{"n_head": 4, "n_kv_head": 1, "activation": "silu", "norm_eps": 1e-05, "positions": "rope", "rope_base": 10000.0, "attn_scale": 0.125, "init": "normal", "init_std_up": 0.0193, "beta1": 0.9, "warmup_steps": 455, "doc_mask": true, "train_tokens": 141100000}
Each number is 50 + 12 x the weight over its row's rms, rounded and kept within 0 to 99. Layers, rows and columns count from 0. The size before them is the row's rms in percent of the matrix's.

# layer 6 MLP down (transposed), 768x256, rms 0.0401, rows 422-476, columns 0-63
212:43 61 53 34 56 28 65 72 48 57 55 50 49 67 71 43 50 41 50 28 47 52 46 38 57 12 47 54 57 42 55 92 46 55 38 39 50 35 69 35 22 38 55 46 63 48 46 59 58 50 59 34 38 70 41 34 42 54 41 51 55 43 66 39
034:62 66 59 34 51 44 45 47 72 74 53 29 38 66 43 55 79 53 68 46 50 54 52 54 45 48 40 82 78 59 44 57 55 64 45 71 61 51 41 75 39 55 78 44 73 38 47 56 80 39 58 58 44 44 34 31 26 52 54 44 46 62 42 52
049:44 42 48 36 54 59 51 36 49 81 49 48 53 51 65 63 29 44 63 31 58 31 25 51 66 53 57 61 68 44 64 48 56 48 44 43 35 41 72 60 50 44 44 49 64 68 37 45 67 31 65 44 41 44 42 42 35 26 56 44 55 46 48 63
047:50 49 55 65 48 41 59 32 53 47 63 53 40 47 50 55 43 52 41 28 43 47 62 50 56 57 63 53 45 58 42 51 48 56 50 58 63 32 70 46 52 46 56 50 38 44 58 36 36 70 36 61 53 74 43 56 38 25 32 57 31 46 53 31
056:52 35 37 52 64 69 41 33 66 62 43 39 60 36 65 56 58 51 62 47 33 26 64 55 39 52 47 61 50 43 59 45 37 53 61 43 57 65 49 47 43 48 24 56 74 58 36 51 52 53 63 16 72 32 57 43 55 43 51 48 51 58 51 36
088:65 59 27 45 50 58 44 52 47 55 56 39 53 47 47 62 58 69 48 37 40 52 41 41 64 40 63 62 44 43 41 55 31 58 74 52 59 58 37 51 19 51 37 51 63 53 51 53 34 40 61 37 55 45 58 49 38 65 24 44 49 64 36 72
044:46 57 57 49 37 39 57 56 55 69 36 49 57 70 60 62 60 53 50 63 49 45 41 34 29 57 49 51 65 36 76 53 62 49 46 64 49 38 61 53 50 59 49 41 45 60 63 48 88 47 46 60 54 45 47 45 37 42 73 53 52 54 59 36
028:86 38 48 39 55 64 73 55 55 70 41 46 72 49 32 52 79 43 45 43 58 30 35 33 36 63 45 52 59 51 59 47 60 39 62 56 39 60 68 56 77 49 32 44 56 54 41 34 36 53 77 53 58 37 52 40 56 64 78 55 41 46 43 69
234:76 37 45 37 68 56 49 32 26 49 58 26 47 57 52 48 68 53 53 40 75 67 52 65 64 69 48 26 71 47 46 61 51 46 37 58 52 53 45 44 60 53 44 42 39 42 53 62 45 37 55 45 67 30 47 81 52 47 50 57 53 60 55 50
045:66 58 41 44 57 51 53 35 53 76 30 59 50 44 44 47 36 34 57 39 42 57 45 65 44 50 52 63 60 53 58 56 59 64 54 34 24 39 32 48 45 54 56 48 34 35 47 32 71 44 57 55 34 62 40 35 44 51 76 71 56 39 52 47
234:67 48 46 37 51 42 50 59 66 43 47 34 56 26 54 49 45 64 35 50 57 58 48 52 40 52 35 54 34 37 66 26 44 25 51 39 64 58 45 48 55 60 38 70 29 45 32 57 50 54 66 45 66 56 43 66 31 47 46 57 49 22 71 43
043:44 44 48 58 50 68 50 26 41 61 40 42 43 59 61 59 42 54 50 15 50 48 39 53 73 52 62 75 67 53 57 59 50 54 52 53 50 54 58 62 18 45 59 44 41 49 41 36 63 43 56 56 54 49 29 47 18 44 46 52 48 48 63 45
036:48 49 55 55 50 53 64 45 58 81 34 58 45 50 32 66 56 45 41 48 52 49 43 37 52 63 52 51 42 36 50 65 42 65 61 57 53 32 28 44 61 50 63 48 60 66 70 53 60 40 53 53 40 50 35 48 57 24 58 36 49 59 55 55
034:51 51 55 54 58 74 45 44 58 50 60 42 62 62 59 56 28 51 60 35 40 47 47 69 55 54 43 65 50 55 53 46 46 44 57 65 45 62 86 42 05 46 26 40 61 72 43 52 46 52 55 35 44 25 43 55 20 31 48 67 56 33 48 38
037:60 44 32 41 63 65 59 43 52 61 39 68 74 67 35 39 45 58 60 54 53 26 37 54 26 37 63 42 71 52 54 44 48 33 47 44 38 59 62 67 74 40 50 43 53 43 48 39 43 49 53 50 49 44 46 49 58 75 68 44 65 41 49 47
051:44 64 34 59 53 64 42 41 31 68 44 49 60 52 47 48 55 53 40 48 45 52 56 63 52 52 67 71 71 35 65 56 48 36 54 57 63 52 41 64 26 44 46 36 40 42 68 53 61 36 46 42 70 38 40 35 41 58 41 54 40 57 52 43
042:47 56 39 48 47 55 50 45 70 68 41 60 67 56 47 51 55 46 63 41 55 32 61 37 17 49 41 52 55 33 60 65 65 56 54 44 50 44 30 41 60 51 41 39 58 39 37 38 65 37 60 56 62 53 52 53 53 57 53 51 50 72 53 50
221:66 43 51 47 47 00 43 49 61 72 72 45 48 45 64 52 53 47 45 41 55 67 61 47 46 45 64 50 72 28 60 65 58 37 46 51 64 42 65 42 31 41 52 41 54 55 53 69 58 74 45 65 41 62 65 42 39 50 47 52 57 24 36 48
035:56 54 37 51 26 54 54 54 57 52 45 52 65 53 45 48 50 35 50 57 51 54 51 47 42 35 51 61 66 43 40 52 66 51 48 62 40 53 54 49 35 60 68 40 39 52 56 47 67 44 48 55 52 62 46 38 35 60 49 45 48 56 42 70
035:46 37 54 41 46 52 60 63 57 50 53 58 45 72 38 51 48 56 64 47 53 43 55 40 37 49 48 75 75 51 31 45 73 49 49 56 46 63 74 60 71 50 56 51 47 50 45 51 52 72 67 51 61 43 56 48 41 50 68 50 48 64 56 27
045:55 49 70 67 42 40 57 59 59 48 35 43 54 59 44 47 29 50 45 48 56 61 48 28 47 60 52 42 39 56 47 60 47 60 50 54 52 50 61 47 31 58 43 57 29 76 48 51 62 65 57 49 31 62 55 69 43 28 45 51 51 47 59 44
032:67 61 48 52 53 68 54 52 52 43 47 74 67 70 35 50 42 46 51 55 36 25 64 70 41 43 54 42 71 53 42 47 61 44 35 60 36 24 67 69 74 48 68 44 35 46 48 32 51 70 37 51 45 64 54 37 49 57 58 50 56 50 34 45
060:51 41 48 62 25 64 55 44 60 67 46 62 38 45 61 54 57 37 40 41 47 43 40 41 58 55 57 58 55 41 57 50 62 63 51 32 49 37 50 53 41 48 51 54 49 65 48 39 60 60 47 38 52 59 48 54 59 46 63 39 34 47 68 42
246:43 84 45 30 48 46 42 31 43 51 43 52 35 45 46 54 34 52 53 41 42 44 50 51 44 58 58 48 48 35 58 41 54 72 59 45 48 81 49 79 73 53 64 51 47 66 43 50 31 58 61 73 27 48 65 49 70 38 58 46 50 44 42 50
036:57 71 61 47 31 57 68 68 66 49 52 46 70 64 59 37 53 58 55 48 50 56 43 37 33 47 39 44 61 52 55 54 54 35 65 45 58 43 76 57 44 57 52 49 68 59 47 41 64 56 46 49 34 44 40 52 61 45 52 41 58 30 45 65
041:45 62 38 55 52 61 56 39 30 28 49 49 55 49 46 61 60 53 46 46 52 35 53 55 61 38 59 37 58 39 60 43 61 48 24 43 43 45 54 73 86 57 71 43 43 34 51 40 32 58 25 61 42 67 53 63 49 36 39 43 52 61 55 53
038:58 59 67 50 49 40 37 65 22 30 63 51 57 55 59 56 57 61 49 39 69 31 52 31 60 46 38 10 56 62 54 61 31 52 52 57 60 53 79 59 56 52 65 37 48 48 54 52 39 53 46 56 53 71 49 65 52 52 51 49 64 54 58 45
037:30 51 33 38 49 59 43 42 47 35 54 48 46 49 53 60 61 41 41 46 32 49 74 59 52 41 50 59 41 48 49 47 31 54 45 27 51 38 62 57 55 45 24 51 75 19 41 50 51 44 48 42 56 48 60 41 43 43 36 32 53 48 44 48
029:66 50 55 52 49 42 60 45 63 63 32 38 61 42 58 51 37 39 56 43 49 55 41 47 43 48 32 76 46 64 55 47 64 61 48 42 40 46 48 53 21 72 40 62 37 55 64 38 45 73 75 50 50 66 53 56 24 58 40 47 41 40 51 54
257:51 53 51 54 46 45 58 52 38 58 52 50 60 65 41 46 39 57 41 37 59 45 49 49 62 23 57 39 36 49 47 46 52 28 53 68 46 56 54 55 62 41 35 55 55 70 61 58 31 44 30 32 45 50 46 53 62 47 43 38 41 80 26 51
049:55 50 64 62 41 60 64 39 51 56 41 65 28 39 48 68 35 50 38 53 47 54 46 43 54 61 60 67 62 54 50 57 62 61 49 52 43 29 60 55 43 66 48 58 31 64 51 34 68 44 57 59 34 67 44 50 41 36 71 54 49 41 53 46
034:47 49 42 54 58 65 40 46 38 46 46 47 60 56 75 51 48 54 45 41 48 25 39 45 51 50 76 40 43 44 60 44 42 61 46 40 40 53 33 48 71 47 52 49 55 48 55 26 37 59 55 64 34 77 45 59 55 58 52 32 58 51 48 40
045:41 62 49 31 34 56 41 56 64 42 46 61 43 64 60 40 53 46 63 67 43 49 65 59 37 41 48 36 57 29 43 53 56 64 25 39 31 42 29 40 70 70 67 60 51 24 57 51 56 54 41 59 38 50 31 37 65 69 62 59 60 67 63 38
041:49 19 55 55 53 44 65 48 59 51 57 49 28 40 69 65 41 35 44 58 46 47 47 34 61 65 54 64 60 48 53 61 49 62 45 39 41 28 86 66 69 49 40 46 50 63 44 51 59 45 53 55 47 47 55 46 46 28 50 51 55 50 54 47
038:65 41 45 55 53 54 69 39 67 62 53 52 49 61 39 56 49 46 46 41 47 60 57 63 59 53 46 94 82 51 40 55 58 44 63 47 51 53 79 57 09 57 38 39 52 63 48 43 57 51 66 42 42 42 53 49 27 43 46 46 28 52 64 60
033:72 71 33 54 57 70 55 45 61 37 44 45 50 58 66 47 60 75 62 50 52 49 51 56 55 32 59 60 69 32 48 48 50 44 45 45 65 48 46 63 40 51 61 49 66 47 62 62 41 62 35 47 67 54 69 52 45 42 32 53 37 70 43 38
033:68 60 59 42 63 46 46 35 66 56 53 38 53 67 55 57 46 67 34 52 42 48 69 75 61 41 53 36 62 42 58 51 30 48 43 75 48 45 55 48 29 50 41 42 65 47 59 46 43 46 50 54 62 52 69 49 35 31 44 87 28 37 61 56
033:33 59 41 40 29 46 56 33 53 58 48 61 61 50 49 47 67 44 36 39 50 41 45 31 39 55 54 19 50 48 44 63 53 50 54 31 44 36 26 56 78 50 44 48 43 34 60 28 38 42 60 49 53 62 54 50 61 49 58 44 50 50 60 54
287:48 52 33 54 47 62 53 50 44 74 62 53 69 47 42 59 46 47 51 30 37 45 52 51 61 46 50 74 37 48 35 39 34 51 62 55 47 36 46 41 56 76 64 51 27 62 64 61 34 33 44 49 43 49 38 56 54 59 38 60 31 58 59 38
198:48 50 50 54 53 59 62 35 55 68 35 42 37 43 58 39 56 59 24 48 51 34 63 57 47 56 49 44 67 44 47 35 51 50 41 42 45 54 40 29 46 43 63 58 46 48 45 43 51 54 53 52 65 58 44 45 54 60 58 28 38 52 60 37
041:35 70 59 43 35 54 47 47 54 41 55 38 72 51 46 49 44 52 55 37 38 46 39 33 48 47 43 23 36 54 71 66 34 54 43 55 57 59 70 42 46 36 46 49 79 46 62 38 56 43 44 54 40 49 45 60 56 51 51 38 66 25 48 48
035:43 45 77 49 45 47 42 61 34 57 67 31 31 53 41 60 36 58 72 38 76 51 58 56 66 57 57 61 86 54 46 51 58 42 30 52 53 52 84 65 34 58 52 59 36 60 32 67 54 48 53 50 39 53 45 39 43 59 44 53 48 48 50 29
030:89 58 47 44 77 47 55 33 58 78 49 38 59 50 52 40 45 55 65 25 44 50 46 58 40 55 32 57 60 43 55 49 53 64 69 57 57 57 71 31 32 59 48 42 50 60 41 52 53 50 57 43 61 60 46 31 43 32 49 78 17 50 45 34
031:64 42 60 44 45 58 56 71 46 34 38 48 49 55 29 49 70 74 40 77 64 47 61 30 49 43 52 18 60 55 52 66 48 38 52 58 41 51 72 53 65 75 47 55 49 67 55 57 39 46 61 51 41 34 70 64 48 58 60 45 56 54 51 77
040:34 48 55 50 53 57 35 45 44 33 51 63 47 60 53 50 29 60 69 25 50 48 62 69 62 38 48 35 55 55 44 55 41 53 44 49 46 62 74 66 70 37 63 48 41 43 32 52 62 54 51 52 40 43 41 44 45 28 52 47 61 55 44 33
050:80 58 60 51 48 52 55 54 56 60 45 29 60 70 55 51 56 51 56 66 59 47 30 26 58 55 49 37 49 46 72 60 51 41 52 64 37 48 69 53 55 47 56 35 54 58 74 46 63 58 55 59 56 46 57 43 45 48 51 52 60 29 45 56
053:30 50 42 39 57 71 38 47 29 43 53 43 55 54 51 58 46 62 52 41 45 42 34 73 61 37 65 42 62 49 57 38 39 26 41 40 40 60 62 83 43 37 65 50 62 48 33 63 44 63 34 45 53 43 32 40 48 62 45 47 58 32 36 40
035:48 39 60 56 39 58 65 44 39 44 59 37 47 54 50 44 49 56 42 43 53 40 77 43 63 43 46 74 46 64 39 53 61 45 45 65 65 55 70 58 36 59 70 53 49 62 42 33 48 45 55 57 50 64 49 59 41 35 49 48 34 49 68 48
042:67 68 41 51 49 65 57 41 66 52 35 32 45 46 33 58 71 59 42 45 57 43 52 52 45 45 54 73 65 29 46 60 61 46 46 54 57 62 31 66 32 63 70 34 47 47 63 40 58 44 54 72 51 71 36 55 39 54 38 42 32 85 53 53
036:58 31 50 41 69 62 60 44 73 72 35 51 56 62 58 57 35 37 66 59 38 37 40 66 49 56 40 60 72 26 71 34 60 45 41 45 31 35 68 37 72 52 34 47 51 50 44 59 77 46 59 35 57 30 53 25 42 53 64 70 58 54 40 36
233:36 69 40 63 48 38 35 61 55 46 63 72 56 38 43 55 41 62 61 45 58 50 41 46 38 48 49 43 65 47 63 54 46 49 57 62 57 77 21 42 72 56 65 49 42 48 32 66 60 46 59 44 52 38 51 60 55 42 27 42 42 38 57 46
047:53 68 48 59 51 59 45 63 60 56 42 34 52 50 67 44 56 54 42 59 41 47 44 32 32 56 52 59 49 40 65 58 52 56 38 51 54 35 68 54 63 57 33 52 49 50 63 56 77 57 50 49 42 42 58 49 41 41 56 49 56 55 50 31
037:45 45 57 52 54 46 45 48 36 46 56 66 62 53 40 38 45 70 46 40 40 47 95 57 67 33 40 62 51 44 41 50 54 50 38 52 69 58 76 54 33 47 60 48 63 33 41 44 41 36 37 43 48 53 62 60 33 52 36 48 47 60 59 57
247:70 56 46 55 59 40 48 41 66 62 62 57 61 58 50 55 53 45 49 31 37 52 53 39 59 34 41 66 49 54 29 54 38 41 56 60 57 48 45 64 48 48 40 75 56 57 50 44 66 45 70 42 54 52 47 41 43 66 59 57 41 54 56 55
070:18 44 49 51 44 62 53 60 39 27 45 78 54 59 42 51 35 46 61 53 51 35 65 45 36 43 36 47 39 39 53 43 48 40 28 30 41 45 62 55 89 49 64 56 48 39 45 45 52 54 56 56 39 59 46 77 62 52 56 48 57 71 63 42
# layer 6 MLP up, 768x256, rms 0.0546, rows 423-476, columns 0-63
044:61 53 56 40 67 51 60 45 23 34 68 67 31 49 54 53 37 61 13 53 58 61 48 32 32 52 39 60 44 56 39 76 59 45 52 60 62 56 51 65 46 13 52 48 35 37 31 41 25 48 49 59 31 51 47 52 73 49 59 61 38 69 51 49
053:47 50 52 67 37 57 53 69 61 41 50 50 47 56 42 51 67 45 39 46 49 55 39 46 51 49 44 42 59 60 64 42 47 46 48 50 64 49 56 13 49 36 44 59 28 74 62 41 23 49 49 53 36 48 68 54 45 59 53 59 48 45 58 54
050:52 29 37 51 49 42 46 37 77 22 35 73 46 83 62 53 64 34 50 51 44 47 55 65 43 48 55 56 63 39 37 36 30 62 52 40 53 41 46 83 49 47 42 40 66 51 60 54 75 77 59 40 30 44 38 68 44 52 61 40 60 63 60 64
062:53 58 63 33 36 39 44 48 38 72 66 45 76 80 39 50 40 61 48 70 42 80 42 37 47 50 47 55 45 43 68 67 58 66 42 51 61 55 49 35 44 50 85 59 32 33 33 40 26 51 48 70 27 34 66 32 46 54 51 43 50 45 44 52
082:24 30 49 47 49 47 63 54 42 46 39 52 39 46 56 57 77 27 44 68 69 40 51 46 38 59 47 32 42 46 48 51 67 50 41 63 54 57 53 33 57 33 64 57 38 56 44 49 70 66 45 54 36 40 40 64 66 50 54 56 56 57 61 45
049:45 51 47 58 47 55 51 64 26 20 45 36 29 46 52 42 23 58 39 20 61 61 64 48 60 46 47 50 37 58 37 46 49 41 72 53 60 55 48 72 40 44 54 44 57 36 57 50 60 40 40 52 39 62 54 45 64 49 30 43 54 47 33 52
036:60 57 58 57 51 50 49 64 29 72 50 61 00 37 43 37 61 41 53 51 55 53 49 58 55 65 45 56 49 49 64 49 30 38 72 45 57 68 43 48 39 48 77 57 54 44 37 51 29 41 51 42 38 71 44 49 53 45 60 50 43 24 41 51
236:58 53 31 54 19 48 54 60 60 47 43 45 55 67 56 40 55 37 54 49 54 51 72 38 35 40 70 62 60 61 68 46 45 73 43 63 59 46 57 41 55 42 37 43 75 60 19 58 40 59 67 41 57 54 55 30 45 30 55 55 69 49 51 48
051:49 37 49 74 53 70 67 59 66 32 54 43 56 38 44 59 68 48 24 53 57 55 60 55 56 52 60 52 53 63 52 37 41 27 55 58 58 60 53 49 42 36 49 51 51 66 50 50 36 60 62 44 46 54 57 57 54 62 30 66 47 36 32 62
237:60 53 47 58 44 47 62 50 54 44 44 52 53 62 48 33 40 61 63 57 46 51 61 47 46 46 62 70 63 87 57 40 28 48 62 57 51 28 58 43 43 47 52 53 57 59 56 40 54 39 25 42 49 55 43 51 75 57 51 41 50 74 58 40
053:58 24 35 64 48 44 48 57 67 28 49 60 56 64 51 65 46 45 37 72 44 58 45 43 33 61 50 45 46 45 41 50 42 48 49 51 60 53 54 41 52 27 33 53 45 60 55 56 48 66 55 65 26 40 63 64 53 63 58 43 54 46 47 65
046:48 30 65 55 51 57 61 51 49 25 42 66 60 48 86 31 56 42 50 35 43 69 49 54 54 41 52 53 50 45 36 48 33 46 64 71 57 43 46 60 53 36 45 59 45 27 64 74 49 45 30 51 44 67 46 52 69 45 32 55 59 54 55 57
043:49 50 40 36 43 33 51 47 52 52 52 49 64 63 60 59 39 31 59 60 46 71 43 32 39 61 53 47 29 48 50 42 49 51 28 33 51 62 51 68 50 41 62 58 57 44 28 32 41 53 50 78 12 42 64 38 47 61 47 49 47 48 61 52
045:54 53 46 62 54 58 49 66 56 66 51 24 35 30 34 51 59 70 48 52 61 58 56 54 59 61 60 52 56 70 63 46 42 74 60 50 55 51 41 12 35 57 62 45 48 60 51 47 47 28 54 40 72 46 53 59 51 47 54 55 51 31 48 65
055:42 24 53 57 37 34 57 47 52 33 56 44 31 66 65 61 43 48 41 35 63 49 67 40 46 66 47 42 36 57 34 61 41 58 48 57 57 50 59 57 58 27 37 50 43 46 34 60 46 72 44 65 40 36 69 64 54 41 41 48 63 70 47 46
046:51 51 67 40 54 54 64 54 25 58 49 33 62 49 55 36 65 61 64 68 54 65 57 58 61 43 61 42 48 45 56 51 32 49 54 45 73 62 54 45 43 30 66 46 49 61 37 56 09 39 36 56 45 60 52 48 55 46 27 47 42 25 58 44
228:46 70 52 53 53 38 45 62 64 55 33 55 55 81 67 34 44 53 55 50 42 36 35 45 51 47 57 60 57 58 48 55 51 64 41 50 40 30 72 49 43 34 55 42 66 57 57 49 49 19 45 47 53 34 52 51 31 55 57 50 63 52 51 65
043:51 34 46 65 54 67 60 58 46 16 59 43 48 32 56 50 57 51 27 32 68 55 55 42 35 56 52 40 44 53 30 59 47 39 56 73 55 54 53 63 53 36 39 50 59 64 73 49 61 63 44 33 37 65 44 55 78 60 36 78 42 44 43 56
048:69 71 49 30 61 58 27 49 24 42 78 52 81 46 20 48 51 68 24 59 39 80 41 39 42 37 50 48 55 51 55 56 61 50 44 50 59 58 51 60 46 32 61 49 50 49 33 43 33 43 48 40 37 49 61 16 58 54 61 55 34 41 45 56
050:60 48 55 55 41 61 33 53 58 43 41 46 54 23 58 55 69 58 16 35 58 65 42 59 55 67 43 32 45 64 44 26 53 48 43 52 55 54 48 50 40 52 37 64 74 40 55 64 61 43 50 54 26 41 44 39 54 57 35 46 61 35 38 66
039:69 48 48 64 66 64 46 57 64 32 56 21 36 45 38 53 57 55 39 40 56 53 48 57 50 54 34 67 52 56 61 27 47 40 71 40 65 49 45 56 37 46 50 59 47 58 50 45 37 61 57 04 56 34 58 48 67 54 33 62 53 29 25 67
066:61 52 57 40 35 61 51 52 46 32 71 55 57 46 24 51 61 67 47 55 42 68 51 45 56 60 47 46 47 69 70 46 54 36 65 54 60 53 54 59 43 52 60 57 60 44 35 49 59 45 44 62 47 46 67 29 64 63 71 45 52 36 07 74
227:43 33 42 57 51 52 55 39 52 49 68 52 45 61 25 55 61 85 60 53 62 48 53 47 59 44 55 34 33 45 55 47 53 34 50 65 47 17 67 35 43 14 59 59 67 54 47 56 36 43 57 45 48 53 40 27 59 62 60 46 41 54 59 46
039:48 66 48 41 47 55 60 56 33 54 39 40 16 26 44 49 49 58 35 43 52 22 59 54 63 72 33 49 48 70 51 49 56 26 70 49 62 59 53 59 34 46 58 54 42 46 28 48 75 18 33 48 39 49 60 45 56 47 35 65 49 37 52 61
048:53 52 29 77 57 54 46 62 70 32 28 40 40 65 46 64 49 70 64 55 51 19 49 44 57 36 42 56 51 62 57 31 67 53 45 35 46 43 44 31 45 66 44 35 63 62 57 37 50 56 52 41 65 51 54 63 36 52 80 42 63 66 43 69
041:59 56 45 43 36 54 49 49 48 32 32 83 62 35 57 24 40 45 43 53 47 41 50 59 41 16 48 71 70 37 51 69 42 59 65 69 63 54 45 80 47 63 49 50 49 74 60 29 48 49 42 37 54 65 42 52 60 59 61 33 38 73 38 30
047:50 73 40 27 31 39 46 38 49 61 53 77 43 89 27 58 51 36 40 61 36 43 44 48 61 35 48 63 61 42 62 67 62 75 57 58 56 55 51 52 52 62 61 30 40 76 66 33 41 46 63 51 67 35 54 50 39 51 70 36 52 54 43 57
039:64 45 52 14 55 51 49 45 34 51 65 75 48 38 32 51 50 34 35 60 54 66 57 58 54 63 42 34 67 55 48 60 42 35 56 53 60 59 39 85 32 63 53 60 70 52 35 53 43 63 59 58 39 49 43 36 50 42 54 60 47 43 52 45
224:64 43 41 49 41 52 44 46 57 51 33 52 50 71 53 48 74 40 63 45 45 39 63 56 44 66 64 50 50 64 37 48 41 59 45 37 45 60 56 68 59 55 31 29 17 29 56 44 49 59 50 60 68 56 62 43 32 40 66 42 62 47 54 62
060:54 20 41 63 56 68 49 57 62 12 42 55 51 49 56 54 62 37 32 36 55 67 45 56 51 46 49 47 58 57 41 25 38 36 66 44 56 52 44 61 44 40 48 65 70 33 59 63 60 72 42 47 39 61 38 45 55 63 39 51 58 36 27 53
042:66 61 54 45 56 54 65 67 70 49 47 79 64 59 47 33 51 59 55 67 41 40 49 44 45 34 44 65 70 70 63 63 49 47 57 47 44 46 40 31 44 81 52 44 45 58 59 42 45 42 58 35 77 46 71 51 44 54 54 44 45 61 50 66
052:51 72 47 51 74 46 57 43 37 46 57 29 52 60 39 62 34 65 39 62 50 37 53 45 50 35 60 61 41 58 67 38 75 57 40 48 37 45 46 40 49 43 45 30 45 49 42 40 22 22 54 36 54 45 45 53 58 52 45 56 44 50 41 64
047:54 46 66 60 38 70 45 52 55 34 57 50 51 61 46 56 66 39 33 25 29 60 35 52 77 47 42 41 62 46 56 36 56 68 79 54 40 44 50 34 42 49 49 49 61 42 72 48 34 42 54 46 62 43 59 49 35 54 77 42 57 40 36 53
047:54 50 39 39 58 59 45 50 53 17 69 44 75 36 30 65 53 60 56 52 50 83 51 42 40 59 46 36 52 52 35 58 54 43 52 43 74 66 48 64 42 37 57 64 68 50 48 48 55 65 48 55 04 61 46 37 64 59 45 61 43 35 54 59
042:50 50 41 49 72 57 48 45 61 41 58 49 70 60 38 64 55 61 49 69 58 43 56 31 30 88 35 24 49 57 60 29 79 55 21 38 46 36 55 36 55 33 47 49 60 39 44 44 35 69 44 68 32 25 46 44 49 51 63 57 52 61 57 57
039:52 52 37 55 28 44 52 52 57 24 51 65 40 55 52 51 44 52 62 40 49 54 44 52 43 67 60 61 39 37 30 43 61 66 58 22 70 61 49 63 54 42 63 53 55 50 53 41 66 56 37 49 22 51 34 46 58 46 46 44 51 60 47 61
042:56 60 61 39 24 57 60 52 24 65 59 96 80 51 50 28 53 54 48 56 39 57 57 69 65 37 60 69 76 43 59 72 38 61 73 54 57 53 50 61 49 61 67 54 45 53 44 64 58 22 34 52 72 72 56 32 51 39 55 40 62 36 44 50
268:57 26 56 86 42 55 43 40 58 53 53 55 56 45 55 41 34 49 49 66 32 36 49 73 24 43 65 47 49 72 49 52 66 69 52 64 45 47 60 52 63 41 43 44 67 50 37 47 44 36 56 58 52 57 58 48 62 46 34 45 49 54 67 43
199:43 69 56 60 38 50 50 51 37 34 33 55 58 36 56 62 50 50 51 63 63 64 58 46 49 29 53 52 42 39 44 24 65 48 39 66 68 34 56 64 56 45 58 64 47 41 49 50 49 42 59 48 43 40 52 59 43 51 43 55 52 50 48 61
048:53 66 54 21 29 57 59 45 35 73 36 70 67 56 66 46 52 41 54 71 45 46 64 55 45 40 62 83 56 46 43 65 13 39 55 51 62 58 45 81 45 53 60 48 47 70 47 54 67 32 41 52 68 54 48 50 59 50 39 46 51 57 56 49
039:57 69 51 64 64 42 34 59 62 26 60 44 14 50 33 66 48 68 28 53 49 42 44 48 39 51 35 46 74 55 59 66 64 52 24 49 40 59 57 21 52 45 23 47 36 47 45 47 32 57 54 43 34 32 72 52 51 55 70 55 32 81 68 45
038:58 53 43 50 52 53 47 47 53 48 60 64 33 59 53 46 48 35 55 72 59 59 54 52 39 63 52 58 53 49 44 63 42 51 33 55 77 42 58 74 58 36 49 44 42 61 43 42 50 74 71 70 09 43 48 62 51 53 34 60 40 67 49 50
037:53 59 47 42 48 51 43 46 30 51 58 50 67 34 37 34 54 54 58 24 44 57 38 48 52 54 29 42 51 49 49 29 65 49 66 51 40 57 41 51 37 72 54 53 56 22 41 40 53 34 43 20 65 70 53 36 66 48 64 36 49 37 43 50
047:74 59 35 39 44 53 36 49 70 56 55 64 68 67 37 60 52 50 21 68 32 57 38 34 43 39 47 62 75 48 61 61 49 66 48 68 59 50 52 37 55 54 45 50 36 59 60 39 26 43 56 41 73 24 63 52 49 59 68 47 55 54 55 64
052:48 53 64 57 36 56 72 64 32 55 30 59 30 34 76 48 22 35 48 34 56 57 59 46 53 61 51 69 37 53 40 52 21 34 74 33 63 62 48 76 45 31 51 60 51 37 40 55 43 47 44 49 60 56 56 63 68 40 35 52 55 46 50 57
057:49 44 28 70 53 47 44 54 74 34 46 45 41 60 38 79 38 43 50 67 49 36 53 41 37 63 43 64 54 70 62 59 65 57 49 53 35 48 49 26 51 43 49 38 31 67 44 48 55 58 61 60 52 25 71 72 51 52 75 47 56 58 62 53
045:69 39 42 40 40 57 27 56 36 31 60 36 43 56 25 56 64 46 48 53 40 55 53 55 38 44 50 49 54 35 27 56 32 48 55 41 69 61 55 85 41 42 44 53 60 34 29 63 65 57 38 43 13 56 43 37 63 59 60 50 39 36 59 47
052:67 34 50 59 57 52 64 47 47 22 59 35 60 50 63 61 52 51 51 66 59 67 55 38 35 74 40 44 51 58 41 43 42 42 61 45 55 45 48 58 47 34 43 47 67 22 43 67 44 65 37 66 41 53 63 59 75 52 45 40 51 46 52 76
047:52 56 49 68 57 51 46 50 57 42 60 32 17 57 45 52 39 57 35 37 50 71 45 49 74 59 49 42 47 62 64 37 57 58 53 42 53 48 50 13 54 52 52 44 41 54 74 33 21 38 68 49 44 44 70 56 43 55 52 58 52 58 49 56
225:46 53 45 41 44 62 64 55 48 56 39 45 55 66 59 45 60 51 47 46 44 40 37 62 56 42 54 62 48 67 63 46 63 50 59 62 21 58 62 41 81 42 26 51 56 44 51 50 32 47 51 44 64 66 62 48 48 52 53 40 49 66 62 39
049:38 56 41 44 48 58 46 58 30 50 52 50 46 69 53 53 36 37 35 35 48 52 54 42 56 61 39 38 21 71 51 46 59 45 53 40 59 42 52 61 55 49 45 58 58 20 34 44 36 49 52 71 48 42 56 38 43 48 31 47 62 53 18 61
045:62 56 39 40 39 44 36 35 59 27 52 33 60 57 33 61 80 62 58 54 47 41 48 50 45 36 49 41 57 39 33 59 44 47 25 49 76 64 46 53 45 63 46 45 57 76 57 38 66 54 43 19 37 46 47 41 69 57 59 59 32 74 59 35
218:41 59 49 54 38 59 56 48 56 37 48 61 45 51 43 48 38 61 55 50 59 35 52 48 42 56 70 62 56 35 67 50 43 57 52 51 34 45 44 49 47 61 35 42 51 42 69 35 50 50 74 56 41 44 43 32 52 35 48 50 60 50 43 62
073:68 60 52 39 61 57 36 50 46 56 56 40 56 57 38 36 84 79 30 55 40 45 46 57 58 30 52 41 61 46 61 30 54 59 57 50 42 39 50 41 44 73 30 42 44 67 54 54 35 33 32 31 72 48 49 26 55 56 51 48 48 43 41 48